Weights of a small GPT-style language model, trained from scratch on English Wikipedia: 9 heads of 64, vocabulary 37265.
Each number is 128 + 32 x the weight over its row's rms, rounded and kept within 0 to 255. Layers, rows and columns count from 0. The size above them is the row's rms in percent of the matrix's.

# layer 8 MLP down, 576x2304, rms 0.0172, rows 345-482, columns 2160-2207
size [ 95 104 102  93 103 100 106 103  98 102 129  99  91 100  96 103  99  97  96  97 103  98 103 107 109 100 107 107  99 100 125 103  97 100  98 105 102  99  99 103 105 106 105 100 100 104  95 107  94 100 103  98  99  99  93 119 100 104 104 105 103 104 102  97 100 101  97  96 106 101  98 101  91 100  95 103  99  96 100 100  99  98 106  94 102  96  95  98 102 104 100  98  98  98 100  94  92 102  99 102 108 100  97  97  95  99  97  94  97 101  95  95 108  96 104 101 102 111 100  90  96  98 106  95 105  96 102 103  96 104 103  99  98  99 100  96 101  93]
[[140 160 123 137 180 134 108 192 156  71 211 104 109 139 153  95 152 155 222 156  86 122  70 143 114  94 156 114 130 115 115  62 138 148 115 161 113 126  87  71 129 133  89  86 144 118 103  72]
 [158 106 141 135  93 134 173  86 112 175 145 124 157 123 121 102 103 165 147 161 123 169 147 160  89 153  79 182 193 166  93  79 158 105  80 121 118 174 206 107  96 179  83 166 147 138 176  91]
 [ 92 167 169  97 173 107 183 125  93 130 121 145 111 129 165 133 138 130  56 117 115  99 146 152 171 111 179 186 166  92 154 101  57 118 141 153 138 103  84 117 135 110  58  74  84 200 125  60]
 [158 145 131 133 141 103  84 147 155 140 100 136 111 136 107 147 197 141 133 131  70 123 134 180 107 127 112  74 138 120 140 137 185 121  99  63 107 164  72 173 111 116 106  76 158 124 106 172]
 [ 87 125 121 153 105 139 133 108 148 133 135 108 219 102 100 137  66 105 101 126 118 148 107 156 110 139 167  82 200 121 168 186 134 127 167 127 104 174  93 101 105 115 118 125 178  90 135 102]
 [150 127 123 158 122 147 134 104 122 130  64 152 139 131 184 144  92  99 145 165 153 133  88 164  81 116 184 146 177 160 124 168 132 128 160 144  88  87 141 113 149 133 156 171 122 113  68 135]
 [189 123 167 139 116  96  74 173 170 140 127 126 142 113 152  99 126 131 153 113 147 108 126 109 165  98 100 149 144 147 120 132 139 150 179 128 141 130 120 104 126  93 161 141 111 100 121 126]
 [127 158 130 105 111 183 148 143  90 106 125 126  98 127  95 181 177 166  85 166 159  76 113  64 174 105 136  57 185 132 174 100  98 132 121 168 107 103 160 186 148 146 136 117 119 118 113 131]
 [ 95 102 185 128 140 136 196 161 140 136 122 157 122 132 106  92 122 184  49 161 162  70  79  92  93 132 119 147 129 117 166 170 143 102 198 160 101 137 167 114 157 117 156 118  77 166 115 176]
 [126 148  69 106 120 130 130 116 122 144 116 108  78 144 105 110 192 127 193  92 129 100 137 118 127  93 112 113  81  96 172  95 127 117 167 118  98 169 164 156 109 150  75 176 123 117 145 167]
 [124 106 146  89 113 158 193  94 135 100  96 139  76 165 109  95  94  95 147 107 189  90 122 102 102 128 182 123  72 134 109 123 123  98  67  91 118 137 114 102 166 126 181 116 160 117 140 147]
 [163 167 155 150 205 161 152 123  92 109 205 129  71 180 176 139 179 135 180 192  83 110 158  96 106 155 148 145 119 166 162 117  88 130  85  72 107 121 147 147 158 121  88 170  98 128  97 135]
 [142 197 156 180 152 160 169 104 145 142 182 101 138 145 151 173 141 141 167  69 126  79 186  99  95 104 119 117 128 145 131 128 151 197 144 132 140 131 135  71 103 146 124 138 148 157 137 115]
 [141 131 130 157  98 118  94 134  95 156 129 128 152 128 146 170 104  90  59  91  99 138 153 125  57  77 172 122 195  94 130 158 144  88 104 129 133 151 181 165 155 109 166 106 174 132 120 124]
 [163 161 174 162 130 165 113 117  93 142 124 157 166 118 194 111 148 177 138 130 107  97 111 104 175 123 164 149 125  52 102 164  82 170 152 154 152 163  96 174  81 124 126 139 144 203  96 110]
 [ 92 199 160 150  88 112 109  93 112 174  97 105 215 146 127 141 117  98 138 155  84 113 141 179  91  95 122 161 103 140 167  73 141 122 118  25 181 121 132 116 136 143 130 120 165 131 130 121]
 [146 164 174  89 155 112 113 140  77 158 116 149 138 149 151  71  98 132 174 130 154 134 172  70  93 136 122 152 107 134 167 108 125 112 147 163 139 100 152 138 137 100 127 155 181 120 109 115]
 [ 94 136 133 122 124 161 136 170 158 190  92 174 149 102 119 122 123 137 132 157 174 146 118  90 145 147 110  74 168  80  93  64 148 140 125 123 118 128 107 161 109 153 157 102 140  76 148 102]
 [174 133  89  90 149 155 138  84  96 127  83 163  87 143 116  86 214 100 119 119 124  90 100 103 119 198 134 190 133 144 119 112 140 151 172 167 157 121 121 124 187 119  73  88  74  90 112 127]
 [100 111 125 178 126 126  81  57 107 105 153 135 131 109 141 160 169  99 141 121  97 165 141  82 170 136 138  73 110 147 137 111 166 173 144 169 157 115 178 116 109 151 136 213 117 133 156 185]
 [117 139 166 112 114  99 156 141 141  90 105 165 157 139 141 113 120  83  97 109 154 159 134 129  55 177 122 124 111 140 145  82 112  94 180  88 171 112 112 116 129 114 101 185 139 130 121 164]
 [163 135 174 128 112 168 160 142  87 126 130 174 115 117 120 177 123 152 107 110 163 117 141 143 136  95 139 120  88 105 152 107 160 124 177 158 140 102 125  35 188 145  89 147 136  78 184 130]
 [ 51 166 133 131 154 133 103 122 102 165 101 133 109 131 133 157 122 135 172 163 117 150 123  78  95 157 162 146 124 117  99 150 108  79 109 151 171 153  81 124 137 144 114 106 131 156 226 102]
 [138  92 152 136 136 218 142 141 151 112 131 152  81 113 158 134  94 180 120 115 109 129  98 144 204 135 149 138  94  88 147 114 132 159 141  80 140  70  84 163 149 128 131 135 144 154  84 100]
 [139 127 186 115 102 167 154 145 146 102 116 130 142  82 111 129 141 165 114  95 109  90 132 130 144  87 145 159 128 137  91 146 126  66 192  85 145 121  65 116 135 145 151 135 103 129 195 144]
 [ 75 131 138 100 151 115 100 147 105  93 120  94  87 157  76 133 171 127 145  88 153 122 131  64 142  93 154 121 140 138 138 108 109 103  84  72  99  97 119 168  93 127 116 114 113 181 106 120]
 [ 83 112 126 107 128  75 177 119 107  99 133 122 149 173 133  87  92  98 130 112 185 169 115  82 133 109 132 127  91  97 153 176  93 128 142  43 116 109 116 132 115  59 143  76 158  93 156 175]
 [143 143 105 118 105 100 155 143 127 124 119  50 115 122 140 130 116 128 215 122 110 119 165  83  67 140  86  80 174 111 129 164 128 179 132 156  79 146 120 103  73 117 211 146 149 138 159 101]
 [131 141 142 110 104  99  98 116 161 129 133 168 116  90  88 156  93 115 112 155 104 190 109 136 129 108 146 196 191 160 153 168 141 102  96 134 155 101 175 132 121  58 153 142  53 116 111 161]
 [163 115 152 109  68 102 101 122 137 127  99 158  77 124 169 119 156  77 115 131 151 178  84 137  99 157 105  98 133 141 134 116 205 128  91 157 246 149 180  62  99 173 105 164 141 122 126 128]
 [119 117 173 159 134 159  59 125 138  84 154  74  89  82 107 161 198 126 101 129 115 115 156  68 164 164 179 145  98 196 103 133 124 101 118  85 128 190 125 124 100 133 101  91 174 141 140  96]
 [130  86 136 141 169 101  80 101 136 163 149 111 114 115 147 137 109 138  82 168 163  85 122 172 103 189 138 126 117 171 178 194 158 138 130 138  98 130 135  94 132 228 154 115 166 151 115 115]
 [ 76  92 173 148 163 110 119 138 139 143 161 103 146 119 128 181  82 139 110 119 168 142 128 103 100 129 164 130 149 114 157 121 140 127 133 121 126 134  97  93 130 170 114  95  95 143 138  78]
 [152 125 116 129 138 132 105 142 130 136  64 151 144 124 155 112 113 133 107 255  23 132 180 163 124 145  76 107 116 137 136  92 120 187  73 102 128 139 129 159 154 146  92 154 137  99 121 154]
 [117 130 155 136 150 111 135 136 118 125 161 158 185  93 109 116 179 103  85 106 112 137  90 172 120  93 115  93 160 110  92 136 154  89 119 161 160 164 166 112 110 131 122 168 155 153 115 143]
 [101  97 157 150 123 115 113 114 139 127 151 142 145 129 178 167 148 102 121 125 146 185 144 136 117 173 151  89  85 143 171 171 129 176 101  78 121 205 128 132 170 148 130 122 158 146 131 188]
 [ 65  96 177 141 105 191  73 121 121 187 120 120  78 128 115 146 132 118  96 164 117 140 138 157 187 182 130 195 181  78 102 119 124 113 154  68 154 159 167 209 129 138 152 156 118  89 168 158]
 [182 153 124  94 183  69 113 148 135 178 122 117 163 115 145 180 138 157 112 144 152 157 183 179  90 123 137 177 123 159 187 172 139 148 107 103 177 100 153 107 171 147 112 102 190 180 137 161]
 [ 93 116 108 157 144 143 155 134 149 142 155 100 165 130  93 117 152  61 138 132 146  74  87 178 111 130 162 125 166 117 153  97 168 176 129 145 125  88  83 135 149  80 138  97  67 130 132 121]
 [141  99  90 132 150 122 128 141 101 134  87  93 170 106 220 148 109 131 168 136  95 122 106 206 143  57 133 135 104  93 106 128 114 124 118  92  99 172 145 117 156 136 106 146 136  80 179 141]
 [226  69 115 131 137 108 106  78 146 154 116 131 151  67 132 106 136 151 145 121 110  73 180  97 158 127 128 202 144 129 113 126 128 143 183  83 155 116 133 137 154 185 141 109 149 145 163 147]
 [115 155 144 135 130 107 137  85 107 111 127 104 134 152 162 137 140 113 109 117 114 133  77 129  63 152 121 108 197 177 174 125 113 193 158 114  91 167 191  80 141 176 181 125 100 100  54 118]
 [112  84 150 165 150 154 156 132 153 132 121 156  96 129 171 129  95 111 106  90 190 144 132  30 150  97 131 148 126  92  94 166 181 144 182 136 149 133 101  66 140 168 129  76 156 182 122 166]
 [109 160 101 139 118 133 143 128  69 147  72 152 107 102 130 147  74 116 121 113 128  89  95 119  80  99 131 119 128  96 104 193 101  90  81  74 177 121  98 144  91  87 163  84 130  88 121 138]
 [136 112 146 157 158 156  24  96 119 107  97  86  73  98 127 153  90 155 168 109 136  91 211  87 110 124 152 130 158  94 184 104  93  91 141 179 128 120 147 129 119 130 161 131  99 185 134 116]
 [101  79 159 144 113  67  69 154  87 122  95 103 130 119 111 141 154  65  64 150 135  90 175 236 126  97 112 125  87 178 132 139 125 130 136 101 128 141 146 106 153 106  66 125  53 106  64 102]
 [ 57 174 153 122 122 131 134 105 152  81 142 135 171 104 135 100 155 123 100 195 134 142 121 121 113  78 163 133 131 133 179 165 123 132 136  59 157 126 122 163 156  99 137 113 109 109  90 168]
 [183 127 206  89 156 149 162 112 131 145 139  90 139 167 131 154  87  86 133 151 110 106 155 127 140  86 185 190 130 130 170 140 137 152 137 135 126 146 192 155 132  94 189 141  81 111 129  98]
 [153 143 133 100 136 162 113 114 122 120 111 169 141 176 110 131 124  84 117 133 145  73 127 126  72 138 126 140 121 151  96 147 114 101 166 106  78 154  65 121 155 176 149 162 124 127  97 135]
 [121 108 153 142 132 154 126 133 127 171 179 110 167 169 179 133 106 162 107 142 166  75 121 127 128  72 116 107 123  86  94 144 111 114 149 100 145 163  96 129 114 128 131  88 156  78 197 124]
 [ 95 136 166 128 156 156 131 138 128 104 130  85 132 114 162 111  99  46 184 135 214 167 191 156  93 121 141 115  68 126 201 106 177 150 100  86  87 167 118  84 100 115  68 152  90 133 142 149]
 [155 108 117 115 134 195 137  98  96 183 143 222 147 121 139 111 134 121 188 154 145 137 140 160 127 132 139 118 172 160 124 125 102  89  89 102  96 122 141 163 133 144 146 114  82 150 172 124]
 [131 107  88 101  82  72 191 138 172 116 112  79 121 142 129 177 125  91  66 137 122 122 153 128 139 117 116 116 193 149 194 149 127 214  86 101 112  95 133 128 128 141 127 130 111 104  89  82]
 [ 96 169 163 142  96 152  97  99 168 133 121 157  80 132  51 136 147 145  68 126 155 111 141 174 171  64  98 145  71 111 104 136 120 139 146  89  92 142 161  87 163  88 159 132  96 110 146 151]
 [114  87 143  94 176 198  94 114 117 136 121  79 118 157 133  67 105 129 140 152  60 130 143 136 119 141 122 123  62 158  88  63 101 101 138 151 119 112  88 130 106 159 165 110 137 112 184 145]
 [119 124 138 181 128 156  87 149 122 123 147  68  63 111 160 140 193 159 109 166  87 130 152 120 127 119 191 151 144 130  76 144 143 131 140  71  80 182 115 117  68 103 139  85 160 150 162 111]
 [138 132  96 130 158 149 101 143 152 146 154 107 134 141 124 109 160 124 146  99 110 119 150 110 103 106 148 145  71 110  90 107 142 106 165  65 131 156 122 132 212 169  89 178  57 143 106 192]
 [ 93 131 161  96 138 166 118 118 179 135 151 113 129  95 105 141 183 118  80 125 130 121 110 110 160 144  94 132  84 151  96 101 164 162 102 140 135 191 137 180 142 179 157 153 134  88 142 133]
 [153 135 176 136 125  80 164 174  79 103 124 165 145  91 105 122 140 122 112 125 167 144 117  77 206 152 110  80 148 138  97 159 171 175 131 149 140 130 115 126 130 121 135  78 166 127 120 114]
 [127  85  80 124  93 140  92 147 110 104 107 148  84 165  77  86 177 121 136 146  77 104 123  85 202 155 122 168 118  86 145 134  94 107 172  87 133  73 158  87 146 131 137 101  51  99 107 182]
 [134 114 121 136 159 150  50 161 114 146 102 167 147  84 117  83 114 119 204 161 124  80 136 126  96  77  79 101  87  37 124 130  77 115 120 167 115 125 165 114 112 114 113 164 182 155  84  56]
 [111 137 135 135 102 117  67 155  91 153 177 139  84 157  82 112 110 151 105 169 149 110 124 100  89 137 101 102 129  72 125 165 162 148 108 105 173 141 160 129  88 115 104 129 106 185 123 138]
 [135 138 158 129 135 101 170 107 116 183 160  80  83 113 149 133  76 117 133 157 114 152 122  56 225 136 130 157 119 129  90 148 117 114 144 107 211 145  88  98  91 104 173 124 110 130 126 123]
 [130 115 124 100 155 127 128 146 159 124 103 126  96 119 119 113 178 157 144 130 129  91 125 142 151 159 116 183 104  93 153  76 133 148 175 183  98 102 114 152 134 111 127 122 105 112  91 142]
 [126 135 118 134  99 202  89 105 166 171 105  91 156  71 141  68 101 140  96 110 104 159 158 120 151 105 131 130 106 105  82 119 149 110 146 112 120 121 133  93 150 105  92  97  98  93 137 146]
 [110 178 120 115 133  44 132 124 171 184 148 124 162 108 147 135 161 178 107  96  93 106 127 150 169 163 143 174 140 148 100 152 124 116  84 179 203 154 101 141 127 110 106 186 141 105 131 114]
 [ 80 131 194 127 137  93 180 128 144 138  73 149  93 117 100 149 115 105 106  87 162 111 102 129 130 127 105 125 160 126 112 195 130 129 101  57 161 150 168 127 146 109 125 167 102 120 117 114]
 [146 157  15  97 102  85 172 156  84 162 121 109 132  98 152 134 157 123 130  80  72 132 166  85 142 137 147 114 150 110  95 100 110 142 149 141 132 102 122 132 115 133 120 179 103  84  99 102]
 [180 140 109 121 192  83  69 140 136  98 158 159 135 138  97 131 158 108  96 173 136 140 173 172 106  94 102 117 111 102  84 195 113 187  81 163 149  90 100 153 167 149 140 110 147 121 120  75]
 [100 132 121 140 169  79 121 118 156 155  74 151 162 116  74 130 161 125 105 146 128  60 133 174  78 131 162 122 107 201 120 127 116 164 124 111 112 147 118 200 140 115  81  63 116 155 103 104]
 [146 141 120  98 120 209 158 164 150 133 109 149 116 161  92  73 146 133 175 208 167 145 166 133 167  99 157 131 137 164 162 187 193  99 138 171 138 104 120  51 122 138 132 100 190 178 107 131]
 [102 128  85 107  61  98 119 126 136 137 124 140 128 144 120 144  94 170 101 195  73 131 139 118 114 132 142 161  93 173 115  97 158 126 170 102 128 100 129 152 123 140 156 170 130 117 158 123]
 [ 92 113 176 109 173  96 144  97 131 109  83 141 150  82  92 112 114 100 135 177 167 111 118 129  29 102 122 129 130 136 119 136  96 162 114 112 170 106 132 151 135 128 166 109 140  78 204 123]
 [129  98 155 172 148  83 194 101 128 149 145 143  83 138  95 146 130 161 120  96 127 141 107 190 169  89 106 145 198  76 116 152 150 109 134  47  93 140 107 160 126 133 159 155 143 106 178 106]
 [140 158  93 193 122 104 163 128 120 169  90  94 145 129 110 151 144 180 128 162  82  98 128  28 119 140  96 106 173 140 141 117 147 193  81  53 106 144 157 107 153 108 159 176 101 144 162 219]
 [150  68 189 154 148 131 114 141 155 161 144 115 190 134 124 119 163 159 180  69 111  99 130 105 111 166 126 146 130  77 140  65 135  91 164 113 176 103 101  92 115 139  99 159 175 137 104 108]
 [143 130 160 205 114 129 114 116 153 102 150 130  87 120 137  86 160  94 144 171 114 152 185 195 145 112 143 154 140 117 134 169 148 133 124 131 150 145 143 163  93  86  88 109  44 135  87  97]
 [ 96 144 106 173 186 130 177 175 108 131  96  72 140 161 175  84 188 117 125 154  93 125  97 186 155 107 111 151  79 132 121  99 114 177 126 144 118  96 112 140 144 122 121  87 141 137  70 144]
 [ 85 114 145 160 186 189 133 147 155 116 114 154 131  86 160 199 144 119 146 110 222 173 164 135 129 116 135  88 126 154 138  99 152 188 102  97 131 146 160 159 128 141 136 122 120 176  52 118]
 [ 78  89 136 159 126  59  91 125 147 117 132  97  95  90 121 128 141 130 148  79 125 164 168 117  99  90 134 126  28 176 127 131 146 101 153 167 183 110 123 123 103 156  50 157 117  93 128 180]
 [123 133 162 127 168 100 136  69 154  74 139  98 152  99 114  84 117 119 149 165 137 166 121 155 141 160 139 143 116 119  63 119 142 164 117 126 125  97  86 151 131  66 154  97 129 125  52 167]
 [152 114 110 129 114 160 123 145  96 155 132  91 137 114 164 139  79  96  88 149 200 128 136 127 191  71 131 163 179 156 149 102  85 131 102 193 135 123 162 156 109 162  93 115 154 168 148 146]
 [149  86 136 119 116  97 114  79  78 138 134 145 195 114 147 125 115 168 169 115 121  85  95 128 152  95 129  92 113 166 162 138 117 148 164 108 115 166  88 185 105  90 149  78 100 127 156 142]
 [194 127 169  81 136  25  75 106 132 142 135 114 102 159 131 135 145 131  83  61 125 106  75 142 134 132 138 109  89 133 145 124 157  82 137 134 158 120  69 108  99 138 124 117 129 113 146 124]
 [215 137 141 118 139 173 110 133 173 131 160 129 131 120  78 137 109 141 126 106 189 150 150  91 161 155 103  88 167 149 129 141 126 131 126 137 105 116  81 102 168 161 136 107 120 177  73 130]
 [ 92 138 105 161 105 112 158 168 151 172 114 106 155 148 105 106 136 129 179 138 121 174 130 139 109  61 139 118 103 100 139  79 131 156 122  61 105 104 211 144  91 164 118 125 114 126  81 119]
 [157 151 105 147 133 166 109 126 129 156 175 115 148 172  86 113 176 156 119 108  97 111 107  81 153 133 190 187 151 176  85 133 116 110  83  33 145 119 127 116  64 140 161 134 139 171 148  88]
 [107 114 163 114 148 169 123 107 139 139 116 110 102  93 112  88 180 169 127 107 119  80 139 134 121 127 140  88 133 129  98  69  68 105 119 113 188 183 119  92 162  84 138  93 157 162 133 142]
 [164 164  94 108 102 124 110 126 122 111 131 114 136 178 152 154 117 124 117 209 158 119  96 112 103 122  63 201  84  99 151 146  96 129 143 130 133 176  99  91 168  65 123 151 107 152 157  92]
 [122 140  94  87 170 141 166 109  44 138  96 106 132 145 163  90  99 124 108 137 153 156 159 103  80  73 147 129 152 121 137 122 170  98 140 150 164 110 106 101 113 104  65 121 127 121  67 106]
 [135 159 157 132 145  90 114 137 165 144 115 117  83 133 141  96 162 153 155 109 137 111 177 160  89  93 125 143 112 175  99  73 122 130 144 138 111  84 143 140 108 118 177  96 155 120 113 131]
 [148 177 124 104 131 136  94  91 102 106 157 109 185 104 147  91 112  73 192 127 169 194 144 212  91 146 109 109 135 160 193 147 148 138  95  61  65 119 135 165 149 136  70 113 114 178  36 145]
 [102 137 125 163 122 188 165 197 118 108 131 138 138 154 115 186 103 135 116 129  85 101 168 148 113 108 138 136 132 219  84 184 164 122  73 104 135 121 134 128  90 148 134  95  53  97 135 104]
 [152 120 169 146 128 142  83 104 131 141 155 109 154 159  60  90 120 122 132 148 106  89 157 165  97 156 146 105 114 204 119 150 126 146 127 188 147 114 174 101 108  65 150 119 124 154 137 135]
 [ 98 112 118 159 118 159 159 131  73 112  89 108 210 116 144 168  93  93  98 124 172 115 217 108 130 113 120 108 169 141 110 140 122 131 123 126 141 123 113 137 147 107 153  69 139 145 148  94]
 [170  61 100 173 128 117 160  78 132 140  96 113 124 160  88 131 176 124 129 155  81 129  89 156 102 162 101 112 137 154 110 141 103 143 155 104 177 177 102 138  99  53 147 107 167 128 143 120]
 [140 109 136 123  72 122  89 130 131 146  88 142 169 133 195 144 124 112 125 133  93 116 141 135 140 129 151 175 159 195 108 155  94 117  75 152 142 155 164 206 120 140 127 158 120 140  69 122]
 [117 110  61 116 100 128 113 172  80 113 144 106 115 141  82 112  95 151 156 136  77 133 159 101 131 169 108 144 173 124 106 125 117 170 107  67 131 106 105  98 121 154 113 154 120 124 135 108]
 [ 69 167  80 133 113 122 161 160 157 111 145 140 128 142 143  94 158 164 174 167 144 109 126 147 119 153 179 164 136 125 123 158 101 101 113 148 112 139 144 139  91 138 139 125 108  98 125  96]
 [138  47 107 124 149 133 139  74 170 153 135 110 129 152 182 106  94 107 114 153  98 154 158 137  54 130 107 130 139 138 171 121 148 140 179 167 115 127 121 100  99 105 106 177 119  93  91 111]
 [145 120  99 148 139 116 148 128 114 140  80 186 163 116  73 146 160 123 197 125 127 146 143  82  81 128 134  98 140 176 168 132 137 136  95  38  83 124 131  93 172 142 155  94 142 178 131 175]
 [138 102 211 127 125 135 140 111 142  92 187 168  83 140 150 122  95 109 127  93 146 124  87 160  82  67  90 133 121 191 130  94  92  94  89 132 167 145 122 203 101 105 132 203 154 162 111  90]
 [ 95 177 165 110 128 136 103 102 128 155 143 126 101  67  65 128 128 114  53 112 101 201 142 117  86  87 100 135  99 106 108 103 134  93 186 148 148  98 126 141 154 169  78 152 127 113 103 141]
 [142 103 128 138 112 113 109 167 112 141 108 126 181 117 172 102 152 104  77 188 132 151 161 160  84 144 118 133  72 179 143  87 158 172 132 152 153 108 118 157 135 156 124 117 183 126 106 150]
 [147 133 124  84 129 133 114 111  39 150  69 109  49 142  69 127 136 129 113 170 137 190 200 100 171 134  89 196 144 122 109 110 101  93 133 112  90  94  95 132  97  80 127 100 150 155 192 111]
 [ 90 176  97  98  97 142 106 160 128 149 106  96 116 124 137 162 135 111   7 177 235  95 134 104  14 134 112 117 161 219 158 119  62 106 134 106 140 104 109 140  70 105 148  86 182  95 163  82]
 [175 142  77 101 136 134 155 145 105 123 142 115 134  63 131 113 147 147  90 112 103 158 152 165 171  65 122 140 127  78 134 140 155 109 133 155 143 163 124  55 125 137  97 164  75 147 193  96]
 [140 122 142 106 112  99 189 163  56  98  87 108 141 118 149 110 162 132 122  63 102 137  92 119 127 142 167 119  99 135 156 206  95 120 173 153 160  90  95  98 135 108 119 163 127  97 150 128]
 [103 120  93  44 101 176 122  98 141 151  99 110 160 134  82 151  82 108 170 121 145 164 144 143  98 182 114 159 155 143 142 101  97  93 140  60  10 118 138 161 138 135 117  98  93 137 115 163]
 [182 154 168 130 118 185 122 116 144 130 182 131  81 142 139 148 158 100 131 100 150 170 142 123 126 119 134 121 175 207 151 162 149 177 134 120 161  95 108 150 131 114 146  86 130 136 175  80]
 [188 153 144 104 113 110  92 141  93 100 154 109 141  52 203  87  79 134 112 126 139 154 104 177  75 116  97  96  96 101 131 116 167 196 175 108 184 132 108 117 131 127 116 122 108 202 136 102]
 [179 157  82 109 155 148 145 116  59 144 178 130 136 165 103 119 114 142 145  94 125 156 160 120 160 156 123 146 158 129 142 221 135  77 163 134 107  84 153  94 124 129 101 132 165 122 110 137]
 [169 107 191 117 141 149 122 135 142 146 115 197 120 184 102 156 157 122 101  88 165 141 176 168 153 124 118 138 150 129 140  91 143  91  96 146 152 116  99 194 133 126 135 213 102 103 130 130]
 [135 194 121  96 105  73 114 182  63 114  79  70  79 129  95 147  69 140 161 107  93 113 118 182 180 208 143  83 149 148 113  87  84 100 166  81 109 117 133 133 125 124 124 132 127 147 151 112]
 [166 142  98  98  96 116 106 112 120 118 147  86 187 190 112  66 129 132 122  52  60  85 110 107 101  67 153 177 196 110 120 143  47 144 121 139 116 127 125  91 139  84  91 135 154 103 181 115]
 [140  92 140  87 129 171 124 141 166  84 158 141 102 159 103  95 169 102  84 122 157 119  75 112 127  99 151 115 133 122  89  95 111 173 160 162 108 128 120 146 154 148 124 146 130 150 154 168]
 [110 130 187 144 109 197 172  76 139 116 140 145  86 158 162 133  93 118 147 116 127 141 129  77 175 158 100 182 127  97  99 116 153 125  95 189 137 164 143  97 143 161 141 161 137 137 151 144]
 [114 128 116 192 122 144 118 150 168 116 155 133 125 123 132  87 126 152  43 112 122 164 160 198 164  72 148 131 111 177 166 160 172  98 141 209 168 137 134 200 112 133 169 128 125  92 106 109]
 [151 110 140 162 157 134  72 118 137 125 105 163 150 121 135 158 173 192 113 163 157 107 178 116 105 148  70 128 105 114 103 161  96  77 115  38 120 142 125 167  72 134 159 122 197 140 161 163]
 [131 125 139 137  83 135 180 130 144 114  83 113 143 122 167 190 116 105 141 119 141  82 146 119 170 120 140 146 140  79 161 182 147  60 144  63 163 100 125 138  85  88 139 101  96  73  90  60]
 [132 138 120  95  99 145 145 137 185 122 129 190 156 171 187 163 112 179 168 115 187 175 125 136 124 158 167  88 137 163 158 107 142 103 188 104 129 111 155  77 155 157 113  78 118 117 143 158]
 [ 95 128 133 112 116 157 151  97  56  89 132 181 164 229 154 105 101 119 160  88 133 126 128  95 124 123 125 141 108 109 128 200 140 155 148  88  45 125 161 180  88  58 152 106 142 129 164 134]
 [ 62 100 176 140 105 185 119 143 181 136 163 207 131 157 157 163 115 134  79 130  99 110 135 143 138 122 141  59 122 104 174 111 155 182 123 103 179 114 103 159 197 115 131  67 192 153 123 144]
 [180  86 150  58  94 128 141 113 114 161 126 104 111 135 128 145 112 138  99 115 109 141 179  13  81 137 100 124 145 116 137  75 124 104 131 147 143  79 106  76 151 100 168 148 106 133 140 126]
 [125 120  75 178 157  81 163 146 100 124 165  79 156 124 124  98 146 127 120 150  87 120 139 194  63 130 128  80 121 118 154 123  87 112 125 139 129 129 137 110 137 158 115 156 168 126 147 124]
 [122  69 159  93  97 100 129 117 167 180 118 185 107 156 113  90 116 113  98 167 117 150 109 101 119  71 140 132 166 106 121 115 154  83 157 116 144 123  79 140 128  85 190 161 141 139 159 171]
 [130  71  86 163  77 107  98 145 153  61 100 181  84 150 159 147  95 131 128 132 138 153 108 132 174 142 138 106 158 106 135 102 151 111  98 106 100 121 127 127 162 147 124  81  70 115 112 115]
 [149 164 111 103  77  77 128 135 149 142 149 132 178 176 129 143 145 104 124 144 154  52 142 183  96 123 142 127  91 124 162  76 124 101 179 154  79 123 102 165 205 175 131 148 123 103 131 148]
 [174 118 136 124 147 160 172 132 171 154 118 115 104 133 116 107 147  71 129 165  97 108 129 131 161 149 125 172 112 102 110  96 136 109 112 116 101 135 130 109 150 179 138 171 141 124 127 141]
 [153 146 133 130 143 141 119 158 150 124 183  82 131 112 154 124 145 127  90  38 112 108 145 151  59  67 146 136 197 117 125 131  97 146 139 140 178 157 179 207 129 153 120  90  99 160 131 120]
 [169 125 127 114 129  78  95 122 143  81 137 115 101 131 135 129 133  95 177 132  96 127 128 154 152 117 113 145 161 151 127 167  56 196 174 203 111 137 137 170 133 113 157 121 120 168  99 200]
 [ 90 132 134 202 123 100 130 133 105 116 131  80 117 121 154 110 114 147  84 207 132 149 185  99 177 134 145 145 144  94 197  72 154 129 141  78  93 119 112 125  88 170 181 162 115 171 155 191]
 [ 89  75 111 116 191  81 140 116 102 122 134 143 120 108 149 145 100  56 103 104 166  93  97 208 130 163 125  99  98 171 123 131 125 161 144 100 142  57  72 128 132 102 115 135 156 151 148  89]
 [146  91 176 116 178 135 173 139 148  88 154 190  61 104  44 183 160 140  60  80 164 122  66 113 134  89 145 115 130  93  95 192 161 109 115 112 161 145 143  65  96 118 155 133  87  49 122 171]
 [155 151 111 164 144 131 116 109 125 127 189 154  93 170 165  80 133 128 161  89 168 112 103 172  75  87 133 126 148 124 113 165 103 105 159 152  97  86  74 139 135 155 164 116 107 158 134 122]
 [108 149 152  89 174 165 115 151 163 114 156 120  77 113 174 142 144 200 158 108 156 167 164 117 111 173 107 199 181 138 154  49 131 123 199  99 169  98 182 160 143 132 107 195  99 105 221 133]
 [116 201 135 123 119 132  71 144 124 155 162 172 164 117 162 175 134 142 150  99  84 101  87 128 111 133 104 192 171 117 155 150  84 130 106 170 117 138 156  78 140 123 153 108 133 110  99 123]
 [154 133 160 109 102 117 136 122 188 172 133 121  90 100 127 136 129  92 117 124 101 149 154 128 163 164  79 101 119 111  46 172 119 121  64  85  98 144 147 106 110 112 154 103 160 128 158 122]]